config.toml
num_hidden_layers = 10
hidden_size = 192
num_attention_heads = 6
num_key_value_heads = 6
head_dim = 32
intermediate_size = 1152
vocab_size = 2675
hidden_act = "swiglu"
norm = "rmsnorm"
norm_place = "pre"
norm_eps = 1e-06
positions = "rope"
rope_theta = 1390.0
rope_fraction = 1.0
qk_norm = false
attn_scale = 0.177
bias = "none"
tie_word_embeddings = false
parallel_block = false
init = "uniform"
init_std_qkv = 0.0361
init_std_o = 0.0
init_std_up = 0.0361
init_std_down = 0.0
optimizer = "adamw"
learning_rate = 0.00217
beta1 = 0.9
beta2 = 0.98
weight_decay = 0.23
lr_head = 0.00551
max_grad_norm = 2.0
warmup_steps = 224
schedule = "wsd"
decay_fraction = 0.428
decay_shape = "sqrt"
final_lr_fraction = 0.0
batch_tokens = 32768
max_seq_len = 256
doc_mask = false
train_tokens = 132100000
max_steps = 4032
dataset = "wikipedia_en"
Each number is 500 + 50 x the weight over its row's rms, rounded and kept within 0 to 999. Layers, rows and columns count from 0. Numbers have three digits each. The size before them is the row's rms in percent of the matrix's.

# layer 4 MLP gate, 1152x192, rms 0.0761, rows 491-515, columns 0-191
090:400483436594494579585448492514448496435517504453621435515431525499451511452434483331477523506491433445438465601471452486522481496489467528508433437417505522483585572573607467392544495458489494537476473510538539604526448449459487503512592649518508554533506475467542456478483519429493448502508519463503519437491561470431517486508471486439452482533449521448470509512514515619414498564514508468547455477595459526513440554485510481543430523463447479553705476510421495503420507433534515471523592455485492535531510432467510453480475531574483528471460499502545554502527542478474456482
125:487561487495456476454526501551527546546515418491479509455593526410534500575471523564552531531515510526453577474553469517548584508506515371494471481481470464481517427497475460444509507552538444563415504465483442553463438496512481531559486477499491497509466563458526518516472476488500547462467553535507431436408546538511341583582487500497396534441478468538457474454400539551518370566525435525523383468489403557485477497563514393523467558474533589502419525492469491434553443497611578396491516474422546536514437407505457498528527622513481500488438490517551444617486519467588523528
092:494549551489487548604544470559520512479515483563460411497423532495426538538451489409582498466507517420546437547484526522618509447427547537525547532521539584483553439416512552503521491460457489462459428413564559600549447487477614533514399420485500457549550502474504439591475550518507555482470558478540498588388547494440525494493507517527468583394475504572433482529563546489468578508517545513475538573549445480490504537508590494591559414496476514489623429497564471455592505571616567484445500522499475615528535450463540502466499492536537506515511564503555486437485473488580561500
100:491406559580504467549552511541511572548535572545461502499508383460505476564449535483511498463511430476526472418665549510479518528494559482437502537464419440499527517509472595467551487493603489525524548489548490447491540579571419456383468575480543487517542538484514558541528499534477548424462496496520542476445490527474473595549587504472495438475471438578404486450509563460527566571525386590501435480449536556539542578561477512566504537457517548391393576489433557539551471469535506571548467413492540478452512482545523481456585567428473463462449493497489511451587493575550470566
111:528514560438514536534467505506573529438468567599478339470536497388373468435491592487518440482492538469480474506576447469444569497447600457559462555458491532484510497642464503448612507488576453504473508582478407520436498396517493437475505570533492537494616474489470448457478502530509514480484571483480564514494574474476490531475424456433494521469433463416464636520465493442510593503441485531444467518526481497446486486543475552524442466517438519452493592475484399546468513425486437471484529516558500568585501403498501465516513491436581460497442522505443457453499513412471431470
100:570443539534458487528551508418528563475533447501469478511552539442555470485542497523445414470572463500570482444612558443396496447423527472528396476496526484502469610597378595436509529447594452444523524563503492561503387487496447467507585474406521437598500537534474452494519614478571605563552534461429585516467515469655457437417532444462465523536511514527429445482559581482530472570532529530495512448550546517509470519523439443493489493478525489491497490446484477574594494502541430483500540503606444437480487488466441554424434469478462503505481515525449541534549474497498491511
110:489488486652468486493444592495598482496495496488503493471503441428554547547498476513515389500569491514579485450436532601542505492435412484519498469577442495502529581533411349477571467549509490514545438574414410420453460514552500486562450470434588451428520418535591518521445493474491602556475508455433546506448457556474547512584516412536475460464478516509475521510530491581479569538459442499453523490551506505630554542525508469480511440569487511468480510419552423552485465479482484484471582471453510419493494534499489569418517487515480430476584446429511571467580544478441423478
092:394472592518466484552483562531454486532439614484531446504398527543516548562464527516561554512599541445472466568446523436558462450440555501598543491516412545508528477436561491516390428499549435393458513393590501518507615453479589504510514459493494531463484476477449455459486477507527469557479444493453474565430572461518477547483503542487570431488437536584470463476527465473456500491489551506523533539472557621444444484475500386498583493518445478526602471550490431462599568443479488498473572564444561590496556514424503516511479492534514513542442440534524433401477585494542518540
087:540553505530552474530481541587553477487508393488394506569482451537497515484534498452423463582502465459406487536470418504556522514590501581526574541601542505496536572471468519526516592410516540524460462472553553464476556484404567610418534515488496549473410472492541571520532523578467420409500493537513459511548465606492480494519526460493470471542502495509551503471501371540547483436580556545596485536471619564486472440462581440491478520514492460491531550456438554417481490618530537500530536532412582446443499568460560473607458445589532501530543579501449530488456529482459475538
086:529527484549458447522489478478468481533524484460480474544512418466340557500559493472465535457474507549488469520430406475550456498431431432430519472528474480479491515438495535468521478482611477590383427535501521419398478499481502479591501482539523429546463504438493469582529480553575488574468525513456502386473531546431526507522527506435576565544473444490529504569455485442454555624482479524592561461552519538569481482463433527551476504493525380511590520383523492557547485556395457476557545514453410519390495465563438532480432539520510517543548484548490464464412417515441445578
089:482464493450606537549527482500496464477457500598637510531537553512445490535518554518479528525480517479518481537501459483510552492382539468596512548456482490448514466512486503461540586508544544393554591439486470507490443500579503498469561559513567554536475519462516492486460603513505547500428455376438503483477552427468526438627410472482536564488374515594539468526538550569518462465436578546502513511580424574522490469454593434532506487549456412550499551424483543570496472444596577486557426445522534420575497463391459452447522491511527449497544536419513534434549492507464472564
084:468459509481471519545520522521429523542445544520541458511406564579490452499557547423407487376456490444503444491520534507526555489431469498481614496501439487434617407467518504473434503543502447458427533496463532549487468380456470445462450527517480548566548537505482509503459478521545654483386484550487501543585478502441512587434434477479394513583580473569486468478516539496455500481456503517510502507504659573548555480408445526544575461515549501518602510427491439492396458583519472467545508575480476517515419549529491546544599545489532558509434530528498546543516464522548489431
094:581470483424511502464473546507547604369628453471542479501571451434506442434480521450533592431516473598532469498468497572441560475504526521427519542410456647377462430573425487421574498521477530559563458568463479547450484484561507597546403553488550412490560530552550553512487455476487480454470513498531496471488501546596511565552500528520533515472520513418403587507542463562504548498466456491457506486528525544501589467545537469508494430491493459447492497538492436561482415498511422511437441522583486417537540511586391533499556465542524534497472546523504520499522511468539429432
098:488462523565501457483540510512487417483477468505453445446588521565540501511475622464554488521488450541542438537555488517495541442477488510525575425571500533459507375497533409459498434498469456434434492561474551632535526500498474504431595410537423515550574483550477361512481530502593505535436538528462519534547620465602484497524582428479439565540407456477574560451460469602473465532562436411488436486506497518505598510422530567482420485567505516539488534528495512545532483410514628458459486563479513526450523457517577417594435496510540542483484464487463533525498493461549478501
079:475490571531486454432515492544532549518623519627557500528435378458519551569552484411511498555503559472455454469503447451565493453418510417511459542534569471414471437472523477562446438573501512351513453460486507497584443514435501551500459464442506590618449498486523583514530483472499518525436509523558521566443576486466514462526441454514577464493487492561462548552551582542441476450517609447530421491541477577494437521410492551446423562474576507454529494546450485471580453411550566454496465478492480504552471505543481434598540581507488518507481528539523524425499519449510389492
091:531488476512514524401469543511496557515509475548476455392515525568529408494499525418622513465521416485461487562561483460373443497436435531598471503463455514482483566510552484466500421433544499551477485609499507482565398459495613588505497490499575611507469462494580434582542493459477484578477574453473497490432537505468479515459548412499445538594536526390485542502601505432506624466497515564506553545478417471454535574571571555535496491483554520485583519446357449483434451459494429490499503504530513428475474504486579421491519471533519493485514549555537516532515546423503496505
098:428504426509523472479527441425470543544446434565488349428453586529612514525584527436489595611508581567500516478482585604501525573474518551436492464520496446492356544553460464499494436507514539553508412485507523503543467521464526468477461483407546545591497513548532388540488420418518500532493483480438476554602447457526480507455536543560410524510585511418492485468548404473511467578513512462542516496455529518495517550482512517468448521531431455459484497517409530438523402417483449514472543469443464507415546533509509512575456504540513524528428538524490469421499569442519490614
097:495518429550542516473524545554402503501506477465517464568451551479655574506577529308477544503522434461428545504479568498472588479552550497530525587597426522467527459457536456493479495499561519471494542407509530488514572419498463457455454504447490440494452564523466504523469457500532516458395472491582439534522452548538422513521509587500504551586487555459489485496532496565459523455538505515453489484395570567482517407566505374473427540531568457469410518502562482463634433398544518463506477509523547592501469487515512497570451535608463480474484510583517516458463497508536504440
091:589496442538505512568481469412447519552512440440485591585440488493509656495612395453472593472446475564517537463477395446569531432517486474469446454506495496542505540463458536490481532464542594492422554528618505465508543565512472495523572455574550505486462572517565490525546532510461416426500440534454524418555418507474503496373549413532552413544434536464566481537550500499418417468475510521505447437406455505519404464453468358547530445565485560504483503520499519476515437553456489447478471507451459497406462545508539474515501504526487454484437466511516447443469544465446490454
099:535501539511463500455475542491567510474437496462500401452478496485424512520424424548466589534533491456496462545550469523539431501409491429497476427517531468429472549502419544507541536568528421408462426550378423466398440547541508486516542368490443445499515487519501505418528457500533516491538482524448496550480504543567568533478595551447483474520589484508467623493565582491488459525491455478473531478440492403463539550536415539545481502588485472521486538582582532469592467515547548501577489501537556483498474442571343632439411517450484545556453509462514472494545500434532539421
104:550542456492493468561422487500520467456481526402538579458446536458482492502487406447585484489573466566560612423481494480521584477468493420522516475502468427503523487527509519523407589477547520596495519524475453319507508474596526557513455469519513596441448481506514444490405508462542553553392460488462505446457464501541499497490585482459538371551397548431398594500456483557435494577587453422428497451446507493584448529502454463562486443522522476498396529411502494518497496524482476469502406508436497472483516453562514467481494476578503580400524490489524497477478515508473584530
095:557466538522505481478460587504402510505493560479600567550424462541450441519561491492424471463452490501449458426446496552534493480478617402572537490453460511512511559471484452414465469462553461486513500434549433453524434491515471387540461509428483527511531439484461584405471401529480479506481550434481558534568554536490554533473509542502548436449444485456474497491568543514546470507486517485430570409521531530528514477392540442525571477490405403464506508497541493548473456524512395494480524548455511462503680537606460487447543451520514592498431459462467576399566456449394513535
105:519513518546464466398520571396459512500496546483511484542585480540472554408491437449512526496496502571388444506548564520584491576450483528541468517571443579471535513508534604521583556427580551473509503486524494513580482570579460541505492489486519566518486470545422511420472492492469487415486405483378469493527457539530543508470496423467561474508476448485479505617522435522477465482494547489533449499409395458507464522489515569538513479510501587493482457564488474480409629495426401533479550514431408443476466612428554510486463472475422540578600443495436457429516496544399523492
074:566423509513507571469537528510517440447592460493475576553428520518572531514463423531596435521487507524501450531574486522515502420556540542556457430408418549536445488521481463521491592515447493426495539506574513528543466526439470495537474477494479505492473523583468444582493598559511451453559530526531486483410530446631521487397520403486483556468428469369526596532535461535532477517600417570448456539509455525428510574517493549457440567513514479490486519542440538602558432494474557497538432409551553463543580453493581443552507486489436510510568487416481511570557516519461392498
099:509558446487557437462489631472463429467428563533455425495490489477517467565511518471512577527534556475498508493554522502440551582472442498481558546552484434445582384439499541586505511473505453516557642478504458513507582536516540484474475541552508515487473513527375620479457608546516508554522468396405547537510571517530471632582511545473441550556565481507426487493527453511494496487521516440524427441445471416606513541454411516501539539509596560492505424517554509551459561500555583505545509500433501650425473487453501555552532494513582472480503535498571508494461492490515534487
# layer 4 MLP up, 1152x192, rms 0.074, rows 491-514, columns 0-191
090:605416545518597505485474469490586552564588539467472510473544530510575545543455578591521473503458532488559471514596473515522440398520533462559556526568441511495460524482546417476431434540537550456469508521447481549492381473477579528492476476500338424479465537533536485486529556520497502506508521478479525534374458447530507550541564459482574522528533512546550475485472565513478492424590492471561567530582574526446555430583484489412481519512378475552484547551474501537596505488533500419528579489535538576585492465515507437525365534453525527482437557503503424410503476521505499422
120:562451334521462499466518568581526499425566440506464546489437553488432507506509437470461464447548424534520472533466428543407524480484450565453478504589412489425517617484449434481530437504564501531517538540545525529479535512519497475547448552515525485506512495575427604449510446508420528475452532449491473493472567541507547598547465494466504479485505447416540551495410477543503503507499470488523541413521516527531588498549596498465512505458534516500478543514497501535501393464511505471582449440540518462375536429539553566400608477488390438544575497427484613509472458587485416418
092:446461430509541515488425482502459525567366574511538520331609529425435477453536588488592535442508468572608513467512489523572532528463606504375460545458538460435519491542483510492538539466380516529511511492541450506522503513488504502460512526479553575457561564469560510573466548446529580456582459503527482406521497482532488472477581443531470554514547503465466558450610496494473463492567436408497484436494481456526576483612487512562443509464526563475446508502609480506500554519484514416507567510476491543552449477469567471412541536505551503439563504478567605450514549502578488515
104:562396548520438528543555465506620487464537471496465438494481438449545473477545546520396432534416480520559560494558482504455561560456501515598536522440490452526481387491449587501619538552541499520499528409471491431507516539507453463455538494471434542455456515443360446500454595530571502481534608509452512576517536431469581496446521509490464583477497417533441422417399506461552586494566466460533502534496516519462548489474530455509491542407472573464366536498446564559607496525533544535540500527501504426522529479435541551546455477520523587528491535406470472490454525520529493562
114:488524494479502480533530530434498554473589485551426503433502440488463577455509532426470395576589538457453489505523498403513547470497530443511470526576563428523545541530462517490561500458364473537573465561406449517534422508446498413577563555474501498428562578482476452475521493531526499427559566477521616467445415486498453516459435564486504536497469453453522503492508619530485446451548517552504451479510517466456533436456551580411534579380429507493483531445482519523537557413521483466554575499521524480520489513550542407514417569544522459464354499509557376557527570490480519459
105:551514565518528473496542353551499520473492513485478580490480455383470501548502478523561550508464567559481483404478508611489542492437512472432537576450475519393519509457552567479414500572526511453627459491504468463490463522540481612590521483420412512459544538506481572510419549515503533541477461459503541543445623564542454598613496503611505543538517427489470544482523544528542496485444508443503474500431459534531528539490501481567539403559471443598486414376520457450509514496531443582528460477463495451517509468518411481469509534586510411523510424422562498437528456478518528538
108:476531419470471538424562465461422492484462412528472437554456428517578515487534586464539554525452534498475494475455459549468427629424446597533532623523474407473473490505544469561454546492481498495513536466583462482565477477630456561489491514575465512528537497520453477536384483581528534525524407473588441394496449556468509559519437495487497566393486449503463564488487507447527508443457551411544462550538535550475527494493546563515441583481550488592522562548456457452530514496417486536544611511480500488449507546410504424492580526478376524493540558507537503598574478540459505498
095:491474523543476495557510565518511523534524514470576437451382571469519592582405542540523527558614530511478442518484531461567497424472539438600542560491434514539529518460506470505531397477649438411434478509562477535478500488447545505506495568500553474418548466542452440467491530551554513551491542497416507561393623450499505536460503568426529473449415486552496425524467512423404565549541541540471524473492520643483457506476526444482553487439490478508551496521469475557640486458500545500548537608432496565428586461487467564510540531487489476522481472540499494439543574486494543562
092:405467484453557505482504500441530399458441551513506421417469487498473426503482483493512454490405519446479496463585560573443472494573425429555471504483488496461418431547593518591493498550551504566461511513514494507541522437594550399415482511548533538500514422467472442476445494506549404538545406554473506479529586451522524551496536501464480537538541484497466525482521456470553489580466501455550605528436477497532534467467484576484432555520463462563614519413506488530644553507558447497511518477525602535502487484458458550496514527610453632549644489513478550571412494456452448497
091:526509560581541468534553487459477497519483562561550517487550492514503514478583513503518495519532508455497543553622523376453504459441486462577481480469498471586522392508579542561540509514569552486500500432566531475531543503451501460415632477544470466582500553458475463456444547525607477530512460562587510541448519448454463462468436527526616468561424510583546459549465549449436587476556501541513478535516447543446487454489480454517472506544557595536539513416436524605507575516472552523541505508524540467481437527382593448541524566411572408462480491470510585585486379479558520545
084:553475522605511497449415480523570590435512406453465468417463515522465480462425527567563519484520466543586513456611503613397491474477525503485499511521414617469500506533561503448538478469483435529453416548491531480508528548480499453509451487503496417541487474508553544548482451448523466434466654531490432535501572609513421531417561483489491492573484518461428569535511480452475606615539418474427599514478472439479505554569503556484426559511539514431517512505538460428542485538518403491506556466559513593498538487581472520554436515500534510478523535495513509434467548464608567552
082:570546573466487572511463430539485514472485485564482454534510548529388443445505491571488445511550510484544558562539508487516553555478559486510443455456604442396502555612435486541537411607454385478478514486407477508458536504471375500508509579479578425502526611527484462463473476424447488555519469458514488437443476424472506390435457619488473505425481470400528506460509512491546478561576540497449571423526431603621522509583550501501441480532481417485498600461544470507548573571479490526490609516511536553559562438500476526520470522506529502499475486511451473549461501511535480520
101:494535489492536494521516409515522568502544495516461432468395543510454435505491483496494535492441515487562455542474547509575456539578487406494403545423486467517511472656498503419585454496560493499442584382492478582508544519489613434389531562522566411442507551475431477462482517499523489411389538537423503500433544544477399518510624567485492508470482448521476442471422583567488586582488478507454578489463534606486461517496504456550532537427520554400531499391543499457615438524470471493519528437473516461547554500518523505484476481536492550507465500487527511562469550544571521552
095:564442494553489507510511541490444519510447497539437513477451486528492553507478483557490634445509438565563451541478480467564539494545610550368475489541435479529576502526519596498401448468592529475459534468587517555475526496483480553437487487552557484449442489565457475468526454519405476513450486497491468474437576590577466427473564524472473489543491463520566576308528481529453439611512355524372465481423491500572546501498574477522490365520566466506476480517481480562534463566493569526424505454467526494459547498520534478542522535536456471479500457516463496528477471435593546552
083:413521566572530464574541461566570455477506470514484527545547580557378461414502539507614502554521470497533512514462523590484509532469585416539483418528516639504546591555526467451545508507508492489483399479490508594505487539421531501553490460545539425571466471444587461539436494423483472441467522568563540512499502522514595445490467480531524521459498516475495473508466506540492440443549465609515523507508511538389505518578490447512482604498461445482476519496601426407479406525496502478548514528567484483503590494527385506495506476460604395486531497480454543488404594547406499567
097:517555518408456502453468514469560542497513514504428458447545471521453477501525489501542562536510478483476535482502555536497414563518477586467493522505549533472438480547488498477402523446460452526443511540504589468585547567449570511540513484456443528524536434523498491568533461492454474532446540479571531497482528503466588493405559494531472545471637544441391586477568385533580521430462447517573546480436514408505487516586353585475506439457536453548551489475385381395466466457478453491512582552468526481454492481504499399530531533532530408496496618546605490505420503479481545436
094:411445524480432538482578505496535519506539482536399522487569360458422505512451470538432585391571468445472510462514487531482513546528600537471484525459486543483523471547566527675537520541541557401474579541501546573515502530401413527446546456497519457415492543462507520486503445556506522455571501499541498568451604510482587493540466520500512508620513521540576517554536546398492459422502546538573339515565519532538499604490447540429465574465485488493429555440552463629525561520536567568531504486504499440536490489506533522491490528502469449488484498490530464567500482489470518462
093:533513492473463502547492545495568559509499464496463525514555485487440456490488488579472456478455533485481422497541473507557424532513408516560490420429540487558546431553516511534522516496442550465434431518502521462557489628483485454571575518568483494455482503452466460502481552434456450548584543393363569470518539450471509526560515452437493544371468541618394522488463618496475473450567556407575463497566470473509496591480448628544480545486418494485511530515478495512479582526439442582539564488444528472530525518422532498472553521471551558433543449508550466512464588440398400570
098:511433481507419442633480485475408524490495541440550505456599449472498401516480450605501455463516446494432547491554485471486523467580436524501454548543498473608528510504418494491525648499585455589463481434505448391520539462612494412484568482619534494493482475443523455515512483491477535567554525451527484398495512546547457575529499555484597412433440535556496467407462470484447489486489422543432456468494446370517415530467485472565513526559594527482517501514533424456503489640473574493448462580547474528487509468463549522480549453480490473475543527513513427472513516524497512512
099:504434461539487631470517504539424519574462487476462543616517532517498496487532536559574564449504505514476515613435382496490528524475540476507490457507560556531514461506527553485389538487454492392408563466505451513466588410424572476519486567457484471500537511474576505495473480497414458436484424539587453551505479531545527476416505600598560490460455516528455448538498509396446491403478493410523492522421540456399483446514507494463519534530450454511463529535552459491524473482434436413521501628478531579540557566475410493509583537501552537516399564509478403451511554513559462455
104:581470484496482505494531532474490615458522480553485500474474464497467519455487614473514503527407491583505486441439465480473444551512446434540481480451502495536493541541511481441489486527468494477492392547550505493500490559524497493466526555551500465516546469579427496515534643493534589432471458518383498390462615555471439483508507511515460514492493509570560478548407515529480499528466567510436574460539474462409448485492504464497580497471579460490541635596495547459510516509401480590529630569521505463371436466540519449424409489442550398521519500467458436492576486533473401388
104:435456464537525424570538533489509508479577525406460518481448476471497468536530470500486429526494529472484343466474611471500524460571400544485471499505433488488552377474504381521493384494436471586497641452440512479447467477429568468540435516590543533583389446469489567436470446486468496479475477452472494467488398490490530423435506588525517459448538476401439469563513595533435478529515534448509489411478494520491518600530534445505530468466564476467470501477496479436460488470527426522460456492531455403477523564551514523609585418531499493507541517515457534439452507496439414526
100:518487486525539501569489547586481536480520480558563528569549461523517486395516576481564449498410490471547482433527531520567506460391548551531496508530522537409575506507551517415493577492449419523514521560523499586533526509517367488478546480446524545528587548534645622480510519462522548486431489576533558538494456468444535508445571446555412562527498498518446576506531550471513408413496463511585421587517434516552597493467611468512448496439492523559542435501498478471553531431566534493519493545472559553527339523467509383477531551522498455483429531537551496495553515484525529480
080:573377476500440516489515482514462476553523569459548495438527480576460426505488425485441431470516474511497449517503457506508500524569578486507469448537471505531575503519440505509504432500492508569488506453393529527432533552519455515525418569676561421479554566529489470440483529507508483442441472490567482397595411506459535504504499504399382505535544515502305552464431480596465469567489464539463512528517538454574519489524466454511482523512492437456526584535587565440442466474471478416479538519522388515564463453488500502353556436561535515497529476519513588518460504525472532487
# layer 4 MLP down (transposed), 1152x192, rms 0.0716, rows 491-514, columns 0-191
090:444453580520472502568427512512497552461591431468584392524459501553522483495510524550476455585560402501440538513466487447521567395495502450519535478453465547472480504553508482495489467510518473537456448518470481595471353440518522461451471602584333477552444478508492444473510520506542461533572506451546521554462525459519420534424566531498547584518406528457482507526421558506471522542499484533534508436594491593454556471546511528444352427509411441477583489531501515532490570446502474498530644446537496533530491543484459495538419571502503520433412518466482531447511442502482460445
123:573500513492601572346486524483535437418513508512579493505427491499497499512530536444440455461514468521541543515513442467479507499507548428533505585382445503430579448455483371517537484456527473530501508472463451534402574512465520479490454517524599468575458458528450506486443475547582370476497532492515509467497518455405490506558559480441506412525517634494500439515522504461456554475475509458433470486491478486574472463514557482471530552487461477482570481550530432490571396570432596464460569522547556510383508460486538440367594450569475518510478567518464587545451422492452516467
095:519474646457500498509495507549486504496485581518486454461435467479449478570514531479482406463451458495483488466508510482463576430488472512464520592409529569437540557505496448425579549539532492513488453501478453576566486529489485469509550453445494556530587500527502567483626471511466486514358486491508534579430488550510573445489464472418427585405490519625476516570543487530501534449509435591538493412509506541524444482430494386587565378571470378448557480520471510590525479452501467586556464525468485490553548462489470542485430543415510535518558452545492446491487557570586458514
101:560503476528491544574452509472523531521492505570518476448483454542526577528448535488467505582483445591490496457465418501507340469400528521486488612512541532466552468478597549452458475550396475520509469485442528531553455460500581486585465527454522571539523546510432499527443489446424471523453499469520484569434514463538566508429535549522460488472455394434488590536499477517582514486516469582552447549535468432412432469426525416439491449480490562530530516452508593588576513541446492506437355475499552483469413597517541411484511495472523520520586494414474415593527549516556501436
109:475522446401585545550555448557502421427464505544421435459581488499511497443408494505540488474456529576442509479541442526520547489487563456453535466535481488574551515647473533502662485550586526487420443512469466498447465555517538471436502542566487547515570532465425457543440429511455562442415438514522430535462519460440483487575533415558509560486572371433514565540539451522550458535510510530499430509556457480498446583565466488513473455480483498495520505496504493580489553433476448475468480550450511545487437473377475562587516559417555473623468563525462525510494475475586445493
104:482441554530458421480429502505503449417538527416462528519524482493505549531504623545518552553515510520550483495369374565517453452496502496397394580484564512507475437442541473501403510434480463557529479388527618480514554481471423393520524566436481544493505415532527526420481482520462453477440439464502449415590439520557540504388576574514542469468473519563485522499511456465432514446453453498554527517519504566447516437435513458522448544542477470513574544506494536556512421521423569530477508560538475522424458465494485605419512440548516558352535485502454492524499496484508513437
109:575404442527542495470433511512584483493500517517484571427480438513562517533505565480560525570580427523500410471516523423566657504571533427515569536532534399465445455429436567511527511552477506516472554552563536413473547467542510474477508470503488519500499527389503502532554650435564478561442475482564480494492484494551529539602598470530510516543488522515549540540503499459411461474449493504488521563463474464452541469544448502431555486541554438529497518477437578558541477545496525502515589473547475556418468525482504508553584506525569425646451418467654493489542449516523462492
090:496407544510522460510506520537448393498393525522510506569476503449412489524479486495503553539538534511561496520505543434449461534520528491449462436518461438505480477509523567552435449473502507550504519503484569528539591408494485556438587473477544483468415536576520526506518540557470464520540508454499462432624567502570534525467500525511514381490392281463500416483501483466570466561464530510499456532516494522524511486452476496413490517464509571491501463559510560467437515562392549435352475536476582498432509515495554486573532450573495528687453475508500565514496472534456538562
091:465476463487562628466470435499498511470438555482488494627467504447456405484519480602431486402479576471506465536478436528511476552529561604445414457458519472541550591445580462409412568538450422499504447538468548485516563649507439527476543493479506462478495499506500518469498441524513570518390436521574480452548447479546613490493565462518478523469485548563462403480606491438496474592494492486486551523537492492440465549456438533515540479526528535480457526509564555563432537500453537501517483490569500510553557497517476521500575472400505514441451453485501582483446458657486552580
090:468526472425445509494460534496502463504552399518487444506471616468404547489512487548446500516386436452497509515471547478548522505546412502458503462540452484531475503412566460505415502481522445509504573522451608583501455426561479547464321559471491397584529495597511569464465447488394458516548434502439527517443522468488390545514529448430504494560437501483546433463524509523528468560545480550595530437586518521481473413458462555447486484474479404482450523594569544415421474544518543500500476589484578556476520425534451478574514532539503546535469587496508440448493535497500559543
086:381550554517481587581474415435498461560517511554489478446464502459583360506642573544501416510492484457557491536468538497471535441472538420567396503473470530464528496496523589491469448446486476402443527499524513533496428497501486431562506557423563538595526457470504476474424537461475525460499571444492497569445562450466582396530487519516537471465435643576485500559504519498424483454484502525529471527452453520427503500513500490487522544565489520486467477399456571517560405472628502423507478484476519553528550526441463518414559537453441485433570467501528564403516436455469485506
085:493554501487473605511443526458470527509548379561471506545438551572436493589543552506481517544477518532521488420514468605474517473506475521429411573540466458359455587442491471431479485520503519516487419409492365549552531500399443512539509519511489545565529397538554613533560526473482439493542501502461498401530545420469530551540474536511435483521537623534552519524590424525500397452508516513510458502554503535517429558478473461445475460485531464432550504460483547473420456448520540531473495550600497473445581462420443457543422565541507464453486521543444421504512528450552546422
100:507614527459468490481436502524518539473561540486558519490490471528462493481593565503375429501526458503462435526493576482473518469496539496473506601516493448422512566573473512457528541449504555496560517497559465490522518558489473397461469446497505574451526496443520426498464604407543541527348516471562464485468548482464559482502543427399539446467575548542450464434481602528576529493559476479460539530524518460583492503449525457620549576517537483524503677408472382506460501452541537487589540555557399518501466442478485544549494553520517531504473461561439518464499525418591444492
096:575530521554487513512470413478446414515492601488576461578551523499465492574418483547654577544537467519481439529459465546513400618459453518536486468567555491499570481538549379554491453594405601527500557512619450576564595605553521532544518467562465497403525407473519532503537518511507470440428495460548544532563507511514466481552464506462425489459450528517488538453514506456466477453562387502537505523480545462579469555455450435495478524542478529448564469493471448477498641518440461439497532444549487512504509543540551543465499462508420562482533493453454560513523542531526483432
082:470447546462518485523459497609437511559492408441534492505525517551524387548509560452513499510496574439475434493410452517586497380561496460498477456448468573476555509566453475506520491409480478538459463460415540521502479512589543509516471422568545522537433445470487452568450518435477490442512431422529521480500494466447457551583503578464511518531471494457434444502490444600519454445504404563471573467486460472537494545618610568529420469499509516510468571552490506622460423580467509481533532500429457470513577429526449542580383528478542473601555479413501491449514507463564553421
092:566380470487511542493502480621439441523451498568598560506586457490517497545440471584572521481478529519470466446431483402498465442480487551456492519571464566525508497502448479560533507470447484481525459473469369487616542527552498548467472529466515442344502442539545560467589497518551414556569505467500536433517392528580557609581536526509513584523473366486554546492574492513539436511559558482519516519586522493594547419465512508469450481429528522465557510583554543475434538491509544509468440491485522500516487514524485528564450484444497525515526464403493442433502465461529620496
093:469527492548554499537507541492468456478512433534570522477402581531600439552571567528527511544463485573565453531475530490457557513473476540502565501518511476515578496564482573449487472469470578551454386519555497523561469454497503513546401552432452493595477465532580444466466572472454493481453398493385543497497475472585450575532520531542439497533424602403506447468475498583449422532476499560573525473525394444507593526501581482561539470513498459421578541519466571429480465529484422529522484426489495612547519427477454527489426491511569530394515469511432532409441560554535452542
093:441506449554408453508589575575517528549673471410566535521494537505466508530510546502493467458500450527510473496544484506508497559514496466546476487490490557594572464517480438497536541463483511441513492514491458588508462572464422485487535642507459493405585479415530579445506445492518485496557501511459384373448557516535509459443539493519441514344497639574469487526506484466575548483484491515656493455549484542441588565474514501546486488469447526440447489463537534492500451435552526504532540456425553503439567518502506412476518453441541495464449497493520500521403579492420486483
096:505571502552452560574500528500534532424510482445516570529488542546423452540535492578449475423466527459620378564528500489534538468517539520389486579573471586525448393477544488511581445470590672570481455414571480562522534542469474496499469553485479476517455521598509491464500470573414468499473496492546413449468502357472408433423582510529505560483493452495458442484549489503578506546484481498509431404506463463555510437535491410582495557508547503519499474497528520412461481447445539459458572518463505565473477532466428556472381510472497440508467528558472495512441461483519493484
102:564541436460463558615461506547479441506594469586492504511464459594420469522503467555560517509517512464480513383519561503476502552483476493486579445525484420543500493468527394455498499500463506547530524583447475539446423502590429620466435429550500467492418496560502464521502508578449504618443601532494486500437515516542468539491551466467558469497517512556511579440539504480439584535395430449510550581506523469565493502462427553385503498445528537482417379463442548495460515590558455431487451581494479502587488500521469501550557530487496538492483416510547466567576508539497562616
105:566521374566496521544515505474479590407501580471530507479572490549547493510474571448486506595492481597609477512511424451547527587531648509496445408424453379480497496497442440470502492522459537498532556388502526453505537560519464504589455424504522523528513406498620507401541538445516562409471431434554497463480448453490529539496547546470520519553432506548520444591472534548523511523521478572478504490445445481522555551555553435502467503465521465466500514568425526531493529465475495495533514416461485543400509436511416493437491523499508497394429520478464554524485505520449592373
100:438541524510475486451531584527478526493430515492403433599530401565511518509551417449430433480520517518480532479510516486343504507496485520564460575605483559462438490464504532524514553454510529566549518438472473526489440322497456550550447490584425458457480521557452490417511489510424506497454471508509470529519510504504585472479538499441518471394507483529421509615525531499526469481612533563516549354517533468527519609515497471493537521560504500426424495572455531545454495429481435481386509477620486485575441489526534440513463450512446398517461490465509505508458549468586510537
103:491463469448357481477527518521515486564510596598401536542542543506430521497483450485483557465542575589562507487527502471447469436568476434470502457527515427615521490467475532496448589508544546482533501516413560463565454442617540456537456549507549473386497541440392455432472423509457511502569541502481507489480531505521504473623504519445472492623406499571536459425560516498473501522453559430422518494448533476455402556499495436450587550511504526455467521489530432487425576532491515508476526517525424429445627482514525571557512475453517438484555416557418502463483487537518460556
078:528478552482530512534488520603487583453572443499546464512454536436457541451470496455428523533432443466415499576439518453550520488499551519541564433436460468554493479313552477504494430495485423452460525516580562455522509488469502483493509587460527443479451488596407538508499469529538593454441504517511523564438511507504444484523528500529547441543409354573555465468473590447447538582590482391422459456559494573472561454420490446411438474518455508527482464531520482499522529489453475591432495566482507551494494503570534525591466535503385550571492448497531419513547468580510481480